config.yaml
hidden_size: 192
qk_norm: false
init_std_up: 0.0315
lr_mult_o: 4.0
schedule: "wsd"
dataset: "wikipedia_en"
Each number is 50 + 10 x the weight over its row's rms, rounded and kept within 0 to 99. Layers, rows and columns count from 0. The size before them is the row's rms in percent of the matrix's.

# layer 2 MLP down, 192x512, rms 0.0542, rows 100-191, columns 64-127
096:62 32 57 56 35 60 47 48 53 68 40 48 59 47 28 33 37 54 44 57 44 72 48 54 20 29 38 48 70 53 55 45 33 74 44 70 54 52 67 52 57 47 59 47 39 55 50 47 50 39 53 46 28 66 50 36 69 33 52 63 62 53 49 37
094:45 52 48 51 36 52 59 43 47 51 53 43 55 53 49 47 67 43 65 45 58 56 48 55 42 61 46 29 63 55 35 58 53 65 54 49 48 66 51 59 52 59 39 36 50 62 52 59 47 49 46 48 55 55 51 26 61 68 48 56 51 59 22 45
094:72 38 63 50 60 54 59 43 34 57 54 68 46 71 45 53 67 51 66 53 54 60 50 43 53 44 54 54 55 48 46 41 40 53 43 32 45 46 47 47 64 45 47 54 39 61 42 41 48 54 28 33 77 32 58 34 48 36 30 37 61 56 39 44
100:55 36 56 48 46 55 48 52 52 43 43 46 39 56 66 51 59 48 49 53 43 48 55 59 58 50 64 41 54 53 43 47 47 42 46 50 46 41 70 48 49 62 56 60 49 62 44 51 37 47 42 54 61 55 62 51 54 32 47 44 56 35 21 40
097:60 55 53 60 43 39 42 40 54 41 65 62 43 63 50 50 55 40 64 57 42 43 54 45 69 46 63 46 48 39 43 40 57 44 63 47 56 49 39 59 58 45 34 64 60 50 45 46 54 54 71 53 49 45 32 37 47 41 56 39 50 65 48 56
091:36 47 47 46 49 40 54 42 45 56 48 63 51 37 57 49 58 59 56 53 46 55 51 51 52 49 68 62 39 37 34 52 44 46 72 45 64 56 48 34 38 63 60 63 39 48 40 53 42 55 55 60 38 43 54 51 43 52 31 57 55 51 49 49
105:72 69 55 45 42 28 64 45 31 62 40 61 43 58 58 52 66 64 43 43 56 70 61 43 65 54 47 54 59 47 18 62 45 61 39 54 54 33 46 75 28 34 42 63 49 43 48 71 30 53 52 38 67 52 50 50 44 50 57 61 48 61 29 54
090:61 50 58 60 45 26 62 39 52 72 50 58 51 62 66 46 28 60 51 54 44 50 44 46 44 45 48 44 40 50 47 55 49 22 46 56 54 40 55 53 39 56 52 45 64 32 55 45 57 56 37 44 43 53 40 19 51 64 57 27 58 49 52 47
093:54 69 39 31 67 50 26 58 54 54 46 49 46 76 51 52 53 55 46 56 61 53 64 52 32 51 43 51 37 52 35 60 47 33 42 61 44 61 60 44 37 48 56 53 44 45 40 64 48 64 41 52 62 35 49 64 50 63 61 64 48 53 41 43
101:62 41 64 70 59 50 52 61 47 68 44 36 41 53 37 42 74 39 54 47 46 68 27 47 39 58 67 48 45 54 53 59 52 42 60 47 51 42 39 42 59 29 55 72 47 65 46 34 55 50 52 35 56 66 73 52 59 49 45 35 67 49 39 65
101:54 55 54 42 53 71 48 42 43 48 51 57 61 47 43 52 47 39 19 62 64 71 45 45 54 48 56 71 53 67 66 59 32 44 49 47 43 58 40 66 65 56 51 59 44 50 34 57 54 33 43 51 65 72 50 41 38 53 47 39 49 52 37 33
103:50 59 39 46 34 60 38 34 55 37 39 65 44 43 43 53 48 49 43 55 59 62 58 43 47 55 61 30 54 50 30 50 63 50 45 45 60 45 48 36 30 61 60 44 59 58 65 63 42 58 33 61 44 61 34 61 42 47 69 38 66 41 26 43
102:56 33 56 47 51 55 49 52 43 33 36 66 53 31 57 52 51 55 49 44 63 50 42 49 68 48 40 58 48 49 41 69 53 50 48 42 46 54 56 41 56 61 29 39 43 64 52 58 66 46 68 51 50 43 39 27 62 39 55 61 55 42 41 41
099:43 36 40 62 46 50 47 47 43 66 42 56 14 52 50 33 43 54 40 59 50 35 43 54 62 42 54 51 53 57 60 37 46 42 44 51 54 64 42 70 47 42 48 43 40 66 50 54 49 73 23 42 39 56 71 31 48 56 46 54 61 40 44 53
098:53 37 36 54 47 38 52 50 34 47 66 63 56 43 59 51 61 59 45 70 47 57 50 50 50 55 54 55 62 52 62 60 45 54 42 42 43 45 40 61 53 45 32 57 51 50 39 74 20 25 46 51 44 36 69 42 46 41 69 59 57 53 47 60
102:52 44 39 53 37 57 36 51 31 57 51 48 54 34 53 48 49 46 61 26 57 66 30 55 51 37 38 56 33 38 54 40 28 49 50 40 35 25 48 52 73 40 58 42 54 51 44 57 35 32 67 51 62 50 54 67 44 51 40 48 53 46 54 55
103:58 30 57 49 29 63 50 54 43 44 53 65 53 69 55 57 63 55 45 55 36 55 46 51 53 64 46 51 54 62 38 51 48 42 44 68 64 56 55 55 65 31 36 44 49 69 48 51 67 53 54 55 46 45 39 30 79 61 59 51 34 58 46 48
100:55 43 56 40 64 47 59 65 43 40 58 39 65 31 49 45 43 43 47 56 49 49 47 61 61 50 43 56 45 64 61 59 56 53 50 22 40 52 66 51 63 57 26 46 36 53 49 50 49 55 30 46 52 52 56 60 51 51 39 50 68 40 36 42
102:58 42 55 55 66 63 51 45 16 60 36 43 54 47 54 58 62 59 45 51 42 36 51 60 48 48 51 45 49 55 48 44 67 47 53 44 54 53 47 47 58 54 38 63 45 60 46 57 56 69 49 46 56 45 60 49 42 62 36 37 49 40 58 42
097:40 39 38 14 55 39 57 56 38 55 55 43 66 54 47 42 54 56 40 54 60 59 48 54 47 58 56 36 62 40 67 49 45 38 57 53 50 74 61 58 36 40 54 47 57 49 43 59 50 35 39 51 47 54 58 58 62 69 53 33 58 38 58 45
101:40 33 57 46 48 52 52 46 60 58 67 38 28 44 63 58 59 55 53 50 57 41 54 54 62 29 41 36 46 50 36 51 60 47 61 47 37 53 39 39 57 52 75 43 36 56 43 55 55 34 47 48 76 59 53 42 61 70 62 57 47 51 58 57
097:48 48 47 37 48 41 63 50 55 30 56 51 46 59 63 50 42 39 66 32 46 37 59 61 58 60 50 42 57 67 56 48 54 48 40 52 58 51 48 50 51 46 35 29 38 49 49 45 36 63 71 62 50 51 57 58 48 50 33 52 51 51 47 53
097:54 43 55 51 55 42 51 67 58 43 37 54 56 52 29 52 48 47 54 46 58 63 60 47 47 63 48 40 40 55 50 54 53 51 57 42 28 40 22 50 54 24 34 61 59 58 37 65 74 27 50 43 50 43 60 32 62 51 35 56 51 54 41 53
098:52 50 55 18 58 40 43 45 30 35 44 63 54 64 47 59 48 45 49 56 67 44 46 43 48 44 47 64 55 63 57 52 57 51 56 28 56 48 43 53 54 61 45 44 52 58 53 48 45 44 42 53 61 53 56 50 43 71 42 50 46 37 55 47
101:39 53 35 49 27 48 68 44 46 24 36 62 57 39 29 48 52 46 50 56 54 62 49 38 60 76 55 59 47 47 46 49 56 59 81 48 31 52 57 51 58 49 59 45 53 48 38 46 48 61 45 52 51 40 61 62 70 61 57 35 47 48 38 68
091:54 37 60 55 50 43 45 39 27 61 39 49 79 52 60 50 51 71 50 53 58 59 44 52 56 64 48 52 60 55 38 59 55 43 61 52 53 49 52 54 59 54 32 55 40 63 51 58 43 32 45 39 62 54 48 52 53 60 40 50 36 31 59 49
100:35 50 47 52 51 53 47 47 42 47 56 45 83 51 36 56 43 44 52 56 45 58 51 51 40 46 32 51 46 63 42 47 63 42 38 67 48 50 41 41 36 71 39 65 46 56 49 44 52 46 42 63 39 52 47 50 54 49 49 54 34 42 56 59
099:42 48 41 42 47 59 47 65 58 50 43 57 41 53 26 56 52 46 43 58 48 61 49 55 61 40 48 49 49 57 57 44 60 36 53 47 53 46 55 55 54 37 63 50 45 51 54 40 25 53 35 43 45 51 50 51 31 38 37 33 43 27 45 57
098:74 57 50 50 55 48 43 69 54 40 44 39 39 58 64 49 49 39 42 56 52 59 45 55 51 42 56 43 46 55 47 61 61 48 49 58 50 56 43 65 34 45 66 72 51 57 59 44 81 42 59 48 48 56 49 55 49 55 49 38 48 43 54 43
100:43 48 62 56 48 60 27 46 51 38 30 54 51 29 68 44 64 50 49 59 61 51 45 48 26 51 58 55 61 36 42 45 49 36 25 47 44 65 57 64 36 53 53 43 58 41 57 59 69 45 48 74 36 44 63 40 51 50 68 32 63 55 50 32
100:51 36 40 30 33 54 45 55 55 67 47 54 58 68 70 50 39 35 51 33 47 50 54 54 37 54 41 40 57 47 39 40 30 51 60 43 30 56 53 37 45 54 44 67 46 53 41 55 68 54 74 52 44 44 53 59 35 40 76 41 38 53 52 48
101:51 61 49 49 49 53 54 30 61 53 50 53 32 46 45 34 47 60 71 44 57 65 47 52 51 64 58 37 72 57 55 53 32 45 68 55 39 44 37 65 47 64 53 62 63 29 43 53 70 63 45 66 49 48 57 58 51 39 53 36 56 39 45 69
101:51 41 64 48 37 41 47 45 58 38 49 43 30 63 36 49 51 50 53 45 65 62 56 57 50 71 49 35 66 68 48 52 42 33 33 60 54 44 34 43 54 45 40 48 48 59 53 50 61 67 48 60 53 45 48 44 38 66 32 29 41 52 53 60
099:40 56 39 49 58 61 39 62 41 40 45 47 39 55 68 41 61 64 39 55 33 58 49 51 60 55 55 25 57 29 45 57 54 43 38 51 45 60 54 51 46 50 38 41 54 77 44 56 49 54 46 42 46 57 47 46 51 47 42 48 53 50 36 49
099:42 65 54 63 58 43 53 39 39 51 59 53 50 45 28 44 74 59 40 56 44 52 45 51 59 37 48 44 19 64 36 53 48 50 45 57 64 49 49 49 45 61 52 49 53 66 58 34 65 46 55 70 63 56 61 50 57 52 39 48 55 55 54 48
097:47 43 62 53 30 40 39 51 75 62 36 51 46 42 71 46 45 48 42 42 48 53 57 51 61 56 66 58 57 57 47 41 40 53 60 45 53 47 59 52 51 47 56 51 64 57 53 59 56 57 30 34 70 58 47 61 67 39 63 62 53 27 50 34
095:47 51 54 46 60 56 59 59 68 80 44 41 46 51 43 47 50 45 68 44 47 57 56 42 46 37 50 46 33 74 47 52 61 62 42 51 51 40 46 51 67 49 60 50 56 44 50 44 63 51 47 60 58 53 42 37 49 42 50 69 59 81 65 14
104:52 51 48 33 46 45 65 38 56 51 52 53 47 66 55 63 64 58 39 56 48 67 42 41 42 43 49 45 39 47 47 45 48 58 40 45 59 53 66 49 37 53 57 65 42 50 35 64 50 35 40 39 57 53 70 48 49 50 53 35 62 42 60 37
099:20 51 52 51 62 50 53 32 54 61 38 51 60 38 36 39 47 47 48 61 57 52 53 43 32 54 55 57 62 41 50 48 49 62 59 46 48 50 48 51 32 62 58 38 45 50 71 48 49 19 57 51 51 58 47 63 46 54 42 60 67 47 55 42
100:60 32 56 22 31 49 47 48 48 34 58 48 64 43 63 38 50 53 39 32 37 48 55 44 51 59 39 51 51 62 61 16 68 38 36 55 69 44 52 35 31 46 39 38 45 38 54 45 54 31 57 52 64 41 39 54 52 40 58 46 66 57 64 44
094:62 48 35 67 34 55 61 50 51 29 52 49 36 70 56 44 46 43 47 31 43 42 42 53 50 42 44 27 35 48 52 42 50 66 50 32 48 39 48 61 54 49 30 55 52 61 52 46 51 56 66 52 51 51 51 48 50 53 28 52 23 43 54 56
099:58 43 74 52 33 57 55 50 62 55 53 45 46 57 48 42 54 65 78 38 48 61 47 55 36 55 54 50 69 68 57 42 41 70 65 45 52 57 42 53 44 64 46 61 47 44 48 51 75 59 42 51 63 53 40 41 53 46 58 35 47 58 49 47
104:49 46 52 58 57 55 47 39 36 29 69 45 50 44 74 52 50 53 36 30 46 63 46 48 34 52 34 59 56 61 55 44 40 49 74 47 38 48 41 50 35 72 29 34 45 48 56 49 47 55 54 45 49 54 45 41 71 61 48 54 74 46 45 46
100:39 53 51 53 40 48 64 43 42 55 44 61 32 37 47 48 47 47 55 44 50 55 49 46 52 63 52 41 54 49 37 63 47 50 53 45 53 54 41 39 46 42 51 74 54 50 47 60 49 53 37 62 46 47 64 40 36 43 62 53 31 49 47 44
098:75 64 61 53 36 66 50 48 49 49 36 51 46 41 39 42 48 70 68 39 51 33 45 43 40 26 56 50 44 67 55 62 61 54 48 50 41 47 45 49 33 48 48 60 65 59 56 53 45 45 40 64 48 53 54 51 68 43 30 33 31 43 34 39
097:50 49 53 58 48 34 48 39 44 58 44 64 70 54 41 49 53 55 33 36 49 52 38 50 56 53 38 43 50 57 62 62 60 44 38 31 35 49 29 55 53 56 45 66 59 44 53 54 42 64 72 45 50 50 59 41 58 38 30 14 50 38 47 34
096:48 67 42 50 44 39 30 53 39 49 48 53 79 41 43 50 58 51 55 60 63 31 60 48 44 51 44 23 61 58 46 70 55 42 46 33 63 53 34 65 54 40 55 52 50 48 42 48 59 41 51 32 55 41 42 47 52 53 54 83 39 50 43 52
100:57 47 48 35 36 47 55 32 57 40 46 45 57 67 29 55 33 53 49 69 54 40 46 57 53 47 41 56 37 49 41 51 58 52 45 59 36 33 60 45 31 56 53 52 47 45 43 52 45 46 53 40 59 38 47 50 51 59 36 44 34 51 44 46
116:64 58 47 57 63 68 48 67 72 42 39 52 55 62 55 52 43 38 31 56 55 37 53 50 41 56 50 46 53 55 58 48 47 45 35 56 49 51 59 44 62 50 68 51 31 28 40 46 59 34 33 52 40 60 55 62 50 61 45 59 53 44 54 30
100:62 70 68 44 43 65 41 46 56 40 42 40 34 68 40 41 63 40 61 40 47 60 52 59 44 43 53 46 42 54 68 32 60 56 62 51 49 42 56 52 55 48 50 50 56 42 68 54 59 57 96 59 36 51 47 61 59 64 58 50 46 38 51 49
102:65 57 53 39 46 61 37 57 45 42 57 50 59 51 40 45 40 43 50 45 45 29 37 39 55 47 44 42 56 45 52 35 41 45 42 44 58 40 39 54 51 50 49 67 71 61 60 39 60 52 65 54 30 57 52 68 40 56 56 49 42 43 37 46
101:47 67 50 42 31 63 73 34 41 45 55 47 54 51 51 53 54 45 47 57 49 59 51 54 46 63 66 57 60 52 37 48 54 38 55 60 58 56 43 57 62 62 64 43 67 57 50 49 66 42 40 50 47 50 51 38 56 49 60 58 51 67 48 41
125:53 63 44 61 62 67 45 67 36 58 49 34 41 60 55 55 72 49 59 55 39 39 55 60 49 33 35 67 50 42 34 51 34 67 58 54 55 45 53 44 43 56 48 49 65 38 51 51 50 45 47 44 37 30 62 50 44 56 36 53 28 59 42 57
100:45 69 56 51 54 46 49 51 54 46 54 37 57 41 70 54 49 58 58 48 54 59 45 48 44 54 57 41 50 39 42 54 43 39 63 62 47 50 38 55 51 50 49 48 43 53 54 40 43 49 40 43 47 41 63 42 57 48 64 48 60 76 38 72
094:52 36 68 50 52 53 58 32 50 49 51 53 53 43 44 43 47 45 67 51 66 27 51 58 42 40 52 43 52 54 55 39 52 52 63 39 44 43 55 37 39 54 97 57 61 50 43 50 42 48 70 44 53 49 55 52 57 59 45 54 55 44 84 46
100:42 62 56 33 42 42 27 57 50 49 62 44 66 61 44 58 35 68 72 47 44 60 43 53 42 57 36 49 45 48 49 47 39 54 61 58 37 55 50 74 39 52 55 69 55 35 38 33 49 66 44 29 67 43 44 49 41 45 48 55 60 49 56 38
094:50 72 61 53 50 44 45 34 68 61 52 57 40 36 51 57 33 51 51 45 54 52 43 48 53 63 58 54 46 59 53 28 55 43 46 59 54 45 49 39 52 48 41 55 83 44 52 50 53 39 48 48 54 46 37 54 52 56 49 31 50 65 59 51
100:56 55 70 49 57 52 75 23 62 65 62 54 64 39 34 64 51 56 50 63 72 53 39 49 47 56 59 44 46 41 56 44 48 48 64 62 47 45 70 52 67 58 44 56 53 62 32 72 61 57 49 48 45 32 40 39 46 60 45 38 55 62 38 45
100:55 63 49 59 42 56 44 52 53 62 48 66 40 69 48 41 51 68 44 54 53 41 64 59 37 43 43 55 49 52 34 53 55 31 52 56 61 49 35 48 36 41 40 42 36 63 51 48 53 52 50 62 51 55 54 26 38 28 54 47 61 51 37 31
095:55 58 46 54 43 55 35 45 51 67 45 42 52 40 50 61 51 53 43 59 61 56 53 46 65 41 43 69 63 60 64 61 55 57 55 41 54 80 57 48 36 55 34 53 43 35 52 40 43 38 56 46 51 70 60 41 45 43 49 54 59 52 37 44
103:35 39 73 52 37 53 44 47 66 50 51 29 29 44 39 55 50 61 45 64 43 48 45 47 56 66 55 54 65 38 52 39 43 48 55 33 57 54 33 63 54 39 56 51 44 56 63 44 53 31 50 63 41 54 56 43 42 32 29 43 59 58 60 52
095:51 56 47 67 49 35 40 49 28 58 53 51 81 48 43 54 45 56 54 47 66 46 21 44 50 51 53 47 57 52 47 56 51 56 51 34 58 38 45 47 65 58 52 51 46 39 50 50 40 60 55 51 32 49 57 44 55 45 39 50 46 54 56 53
106:42 57 44 68 39 54 35 34 44 46 55 40 32 69 41 48 39 35 58 42 62 67 59 53 64 39 42 45 46 56 57 49 37 54 35 61 48 51 22 47 52 39 60 40 52 53 61 45 47 45 52 42 74 47 61 47 53 60 69 48 44 52 52 19
107:51 44 44 50 50 60 53 54 54 59 55 73 46 37 54 46 55 59 47 47 45 22 49 52 50 29 50 68 42 60 33 64 52 61 52 36 52 54 56 62 50 33 29 45 38 49 49 36 37 59 39 50 54 38 39 35 50 39 48 41 54 54 49 45
097:47 43 49 46 40 49 43 43 60 50 40 63 38 67 59 45 58 64 35 57 43 64 56 40 40 70 70 54 37 59 44 35 38 55 55 45 48 49 45 39 37 50 44 55 63 73 62 29 55 44 48 48 39 55 65 57 49 41 56 49 42 51 42 50
096:40 59 52 46 53 77 58 57 45 63 43 52 28 48 43 57 57 47 35 54 56 67 54 39 49 53 61 45 58 47 50 31 64 67 61 37 55 44 57 44 51 46 45 39 41 81 47 48 42 64 41 52 56 56 52 54 39 56 48 44 39 48 50 32
098:68 62 48 59 58 56 36 45 42 43 50 47 55 54 61 41 51 40 38 48 40 50 49 47 35 46 49 41 41 63 65 62 40 53 45 46 36 47 53 33 46 54 29 45 56 49 54 67 37 48 34 42 45 45 43 62 47 48 67 37 49 59 38 54
101:31 48 55 45 52 51 54 44 55 83 44 35 47 55 45 62 43 45 38 66 51 74 50 63 56 65 40 45 55 55 55 42 47 51 67 36 54 47 33 58 49 63 51 59 54 76 43 57 49 40 57 53 34 52 67 54 41 60 52 42 57 38 31 43
102:42 54 39 57 42 44 53 39 55 53 47 53 52 51 47 58 40 55 45 69 58 46 65 54 49 49 43 57 70 56 45 51 40 36 47 54 42 49 45 46 31 52 54 32 71 51 52 39 57 37 42 53 59 48 51 52 53 53 68 37 57 52 58 61
096:50 64 50 53 44 40 60 57 49 66 39 44 71 47 38 52 46 59 60 56 34 34 57 53 46 57 66 51 45 43 36 49 39 44 57 33 48 51 44 48 48 72 56 60 49 55 53 71 45 57 27 49 60 43 59 35 53 60 36 65 29 54 36 60
102:59 40 38 56 52 46 62 45 55 63 46 52 34 57 42 44 63 46 54 45 35 70 44 59 55 48 54 39 46 40 39 44 41 36 48 69 33 50 52 48 57 47 80 57 57 61 59 33 69 28 52 67 51 43 54 68 38 42 63 39 39 40 43 61
099:41 81 52 42 50 63 33 65 53 41 26 49 41 54 24 55 48 50 42 48 53 42 54 48 55 43 60 41 52 56 39 60 54 49 49 38 58 44 41 23 58 38 44 46 41 51 49 64 64 56 45 63 58 58 52 52 53 55 46 43 59 50 43 39
099:37 23 52 56 45 48 46 58 62 39 44 52 58 71 58 37 57 46 40 48 46 47 53 41 46 53 60 55 37 49 49 47 62 62 58 53 40 32 57 65 48 41 48 49 40 63 49 56 40 59 27 40 54 59 47 49 58 53 78 57 56 63 58 48
103:49 28 49 39 53 44 75 52 48 51 62 38 60 56 66 51 59 44 54 55 48 43 43 49 57 61 57 37 53 47 42 66 53 40 54 44 32 43 59 46 72 40 38 46 78 59 51 61 47 50 24 49 91 30 47 49 40 62 70 45 55 45 37 65
096:50 53 57 50 42 42 79 43 64 47 44 44 38 55 41 45 63 54 65 53 42 54 41 48 72 48 51 71 47 57 49 44 51 53 54 49 48 49 65 55 42 57 49 45 66 47 61 52 55 44 59 50 58 49 53 74 62 64 49 33 66 50 63 42
101:59 46 41 47 54 38 31 50 50 60 33 38 42 52 56 56 64 39 36 51 42 51 50 50 58 48 61 74 54 40 50 45 64 52 68 48 36 64 37 40 43 62 49 43 47 58 46 38 54 54 58 54 43 45 46 63 55 44 54 65 46 54 37 53
099:69 47 41 59 31 44 40 51 23 39 59 46 42 37 40 54 51 50 32 57 44 62 58 42 62 33 53 56 47 45 53 64 56 65 42 56 57 63 48 46 65 44 47 48 42 52 34 52 34 51 51 45 65 34 50 46 45 48 58 47 36 63 55 39
106:43 47 55 60 58 53 54 43 44 36 75 57 62 50 43 63 56 29 64 56 58 54 48 42 56 41 43 54 50 62 54 69 63 50 46 50 35 46 42 49 59 44 49 43 57 67 48 58 46 61 42 59 55 59 68 45 59 34 51 55 43 44 46 50
101:46 32 41 61 37 45 44 39 51 41 64 56 29 39 60 41 53 50 57 48 47 68 50 46 48 34 37 75 56 62 46 47 50 53 52 32 38 63 60 51 49 50 41 37 50 54 64 57 34 64 52 49 63 62 53 53 47 27 60 31 64 26 31 38
112:51 53 41 42 58 33 37 65 49 60 50 62 44 50 41 44 48 40 66 59 55 49 41 56 42 59 57 70 44 39 52 44 45 44 58 39 47 60 68 35 43 59 65 72 50 47 50 53 55 56 70 41 53 38 53 52 26 52 35 47 38 39 57 68
101:57 55 52 56 52 57 79 46 49 40 54 65 50 51 66 55 40 58 45 62 47 39 45 58 50 58 58 59 53 52 46 37 42 41 58 37 58 51 51 52 60 36 52 57 39 52 68 16 56 59 55 44 67 26 58 47 42 37 51 41 83 17 49 45
102:53 44 41 59 34 44 29 61 68 52 54 59 43 62 46 57 66 67 62 47 75 52 47 45 57 47 41 63 48 49 42 61 46 45 34 56 44 48 49 59 54 47 49 44 36 52 37 47 49 51 55 45 62 48 36 37 61 65 59 55 49 41 27 30
101:50 63 40 41 38 47 20 67 53 64 36 57 57 72 26 45 55 53 61 49 57 64 34 47 63 57 42 36 37 31 44 35 45 37 49 59 39 41 55 36 43 68 54 52 55 40 51 51 44 44 67 55 52 59 41 43 46 39 57 49 49 58 55 57
105:61 57 75 48 36 38 39 61 40 67 51 63 47 55 46 52 26 45 43 59 49 67 58 62 45 45 48 57 56 55 43 48 34 58 46 55 50 36 62 53 64 56 54 43 61 50 46 24 42 46 49 43 50 63 49 45 63 65 58 50 36 36 51 81
093:45 35 37 39 50 51 48 46 41 55 58 55 33 62 41 50 53 51 47 47 40 47 57 46 52 60 68 34 37 47 47 48 40 42 36 48 43 50 45 58 33 53 42 55 48 50 72 48 83 45 53 43 48 51 62 65 32 42 38 56 44 41 67 60
095:60 41 53 57 59 55 58 41 52 45 45 47 42 59 48 51 64 43 52 30 48 57 40 49 48 44 46 37 48 48 50 42 47 55 43 46 48 37 26 56 48 43 59 61 56 31 51 41 57 36 53 52 46 71 53 34 57 38 56 60 36 52 55 51
101:54 42 58 62 56 42 47 53 53 53 47 43 32 65 45 48 49 40 41 46 52 57 46 47 50 60 42 52 42 40 46 43 52 55 43 48 58 58 43 41 67 45 50 43 31 41 39 47 32 35 57 58 55 46 52 70 43 56 57 30 36 41 66 43
091:59 41 46 59 49 52 32 53 51 51 33 38 15 68 43 47 43 43 27 42 55 42 50 48 50 55 65 60 51 49 54 55 48 54 69 54 50 44 49 47 42 57 44 53 45 32 38 55 46 70 56 36 44 72 46 66 58 59 40 39 62 29 65 70
097:60 50 55 51 54 75 55 64 40 46 55 40 47 53 70 53 58 53 70 56 53 44 50 47 55 60 50 47 26 49 24 46 63 50 45 43 62 46 42 47 40 60 39 30 63 42 59 43 58 76 39 46 63 53 31 24 47 45 66 49 73 53 50 64
102:60 41 51 54 36 54 65 47 46 53 60 48 41 58 50 59 55 50 63 65 54 61 54 51 49 45 42 58 67 57 50 45 36 55 40 50 53 56 33 58 39 36 62 43 65 67 60 53 50 54 38 47 67 52 40 55 46 47 48 43 41 63 50 63
105:55 54 56 46 59 47 59 70 52 49 56 34 50 49 55 61 53 59 49 47 67 45 49 53 42 57 56 28 56 50 46 55 51 62 62 43 48 55 41 40 63 55 52 45 39 60 51 46 49 55 54 39 34 51 39 58 08 51 38 51 53 42 51 65
089:58 41 39 43 63 57 60 47 54 46 51 51 48 53 58 49 54 43 57 61 46 37 44 51 57 54 30 55 40 61 60 74 64 70 56 55 52 47 42 45 55 80 60 74 32 69 56 38 44 15 72 45 40 44 61 60 47 52 46 42 49 13 37 47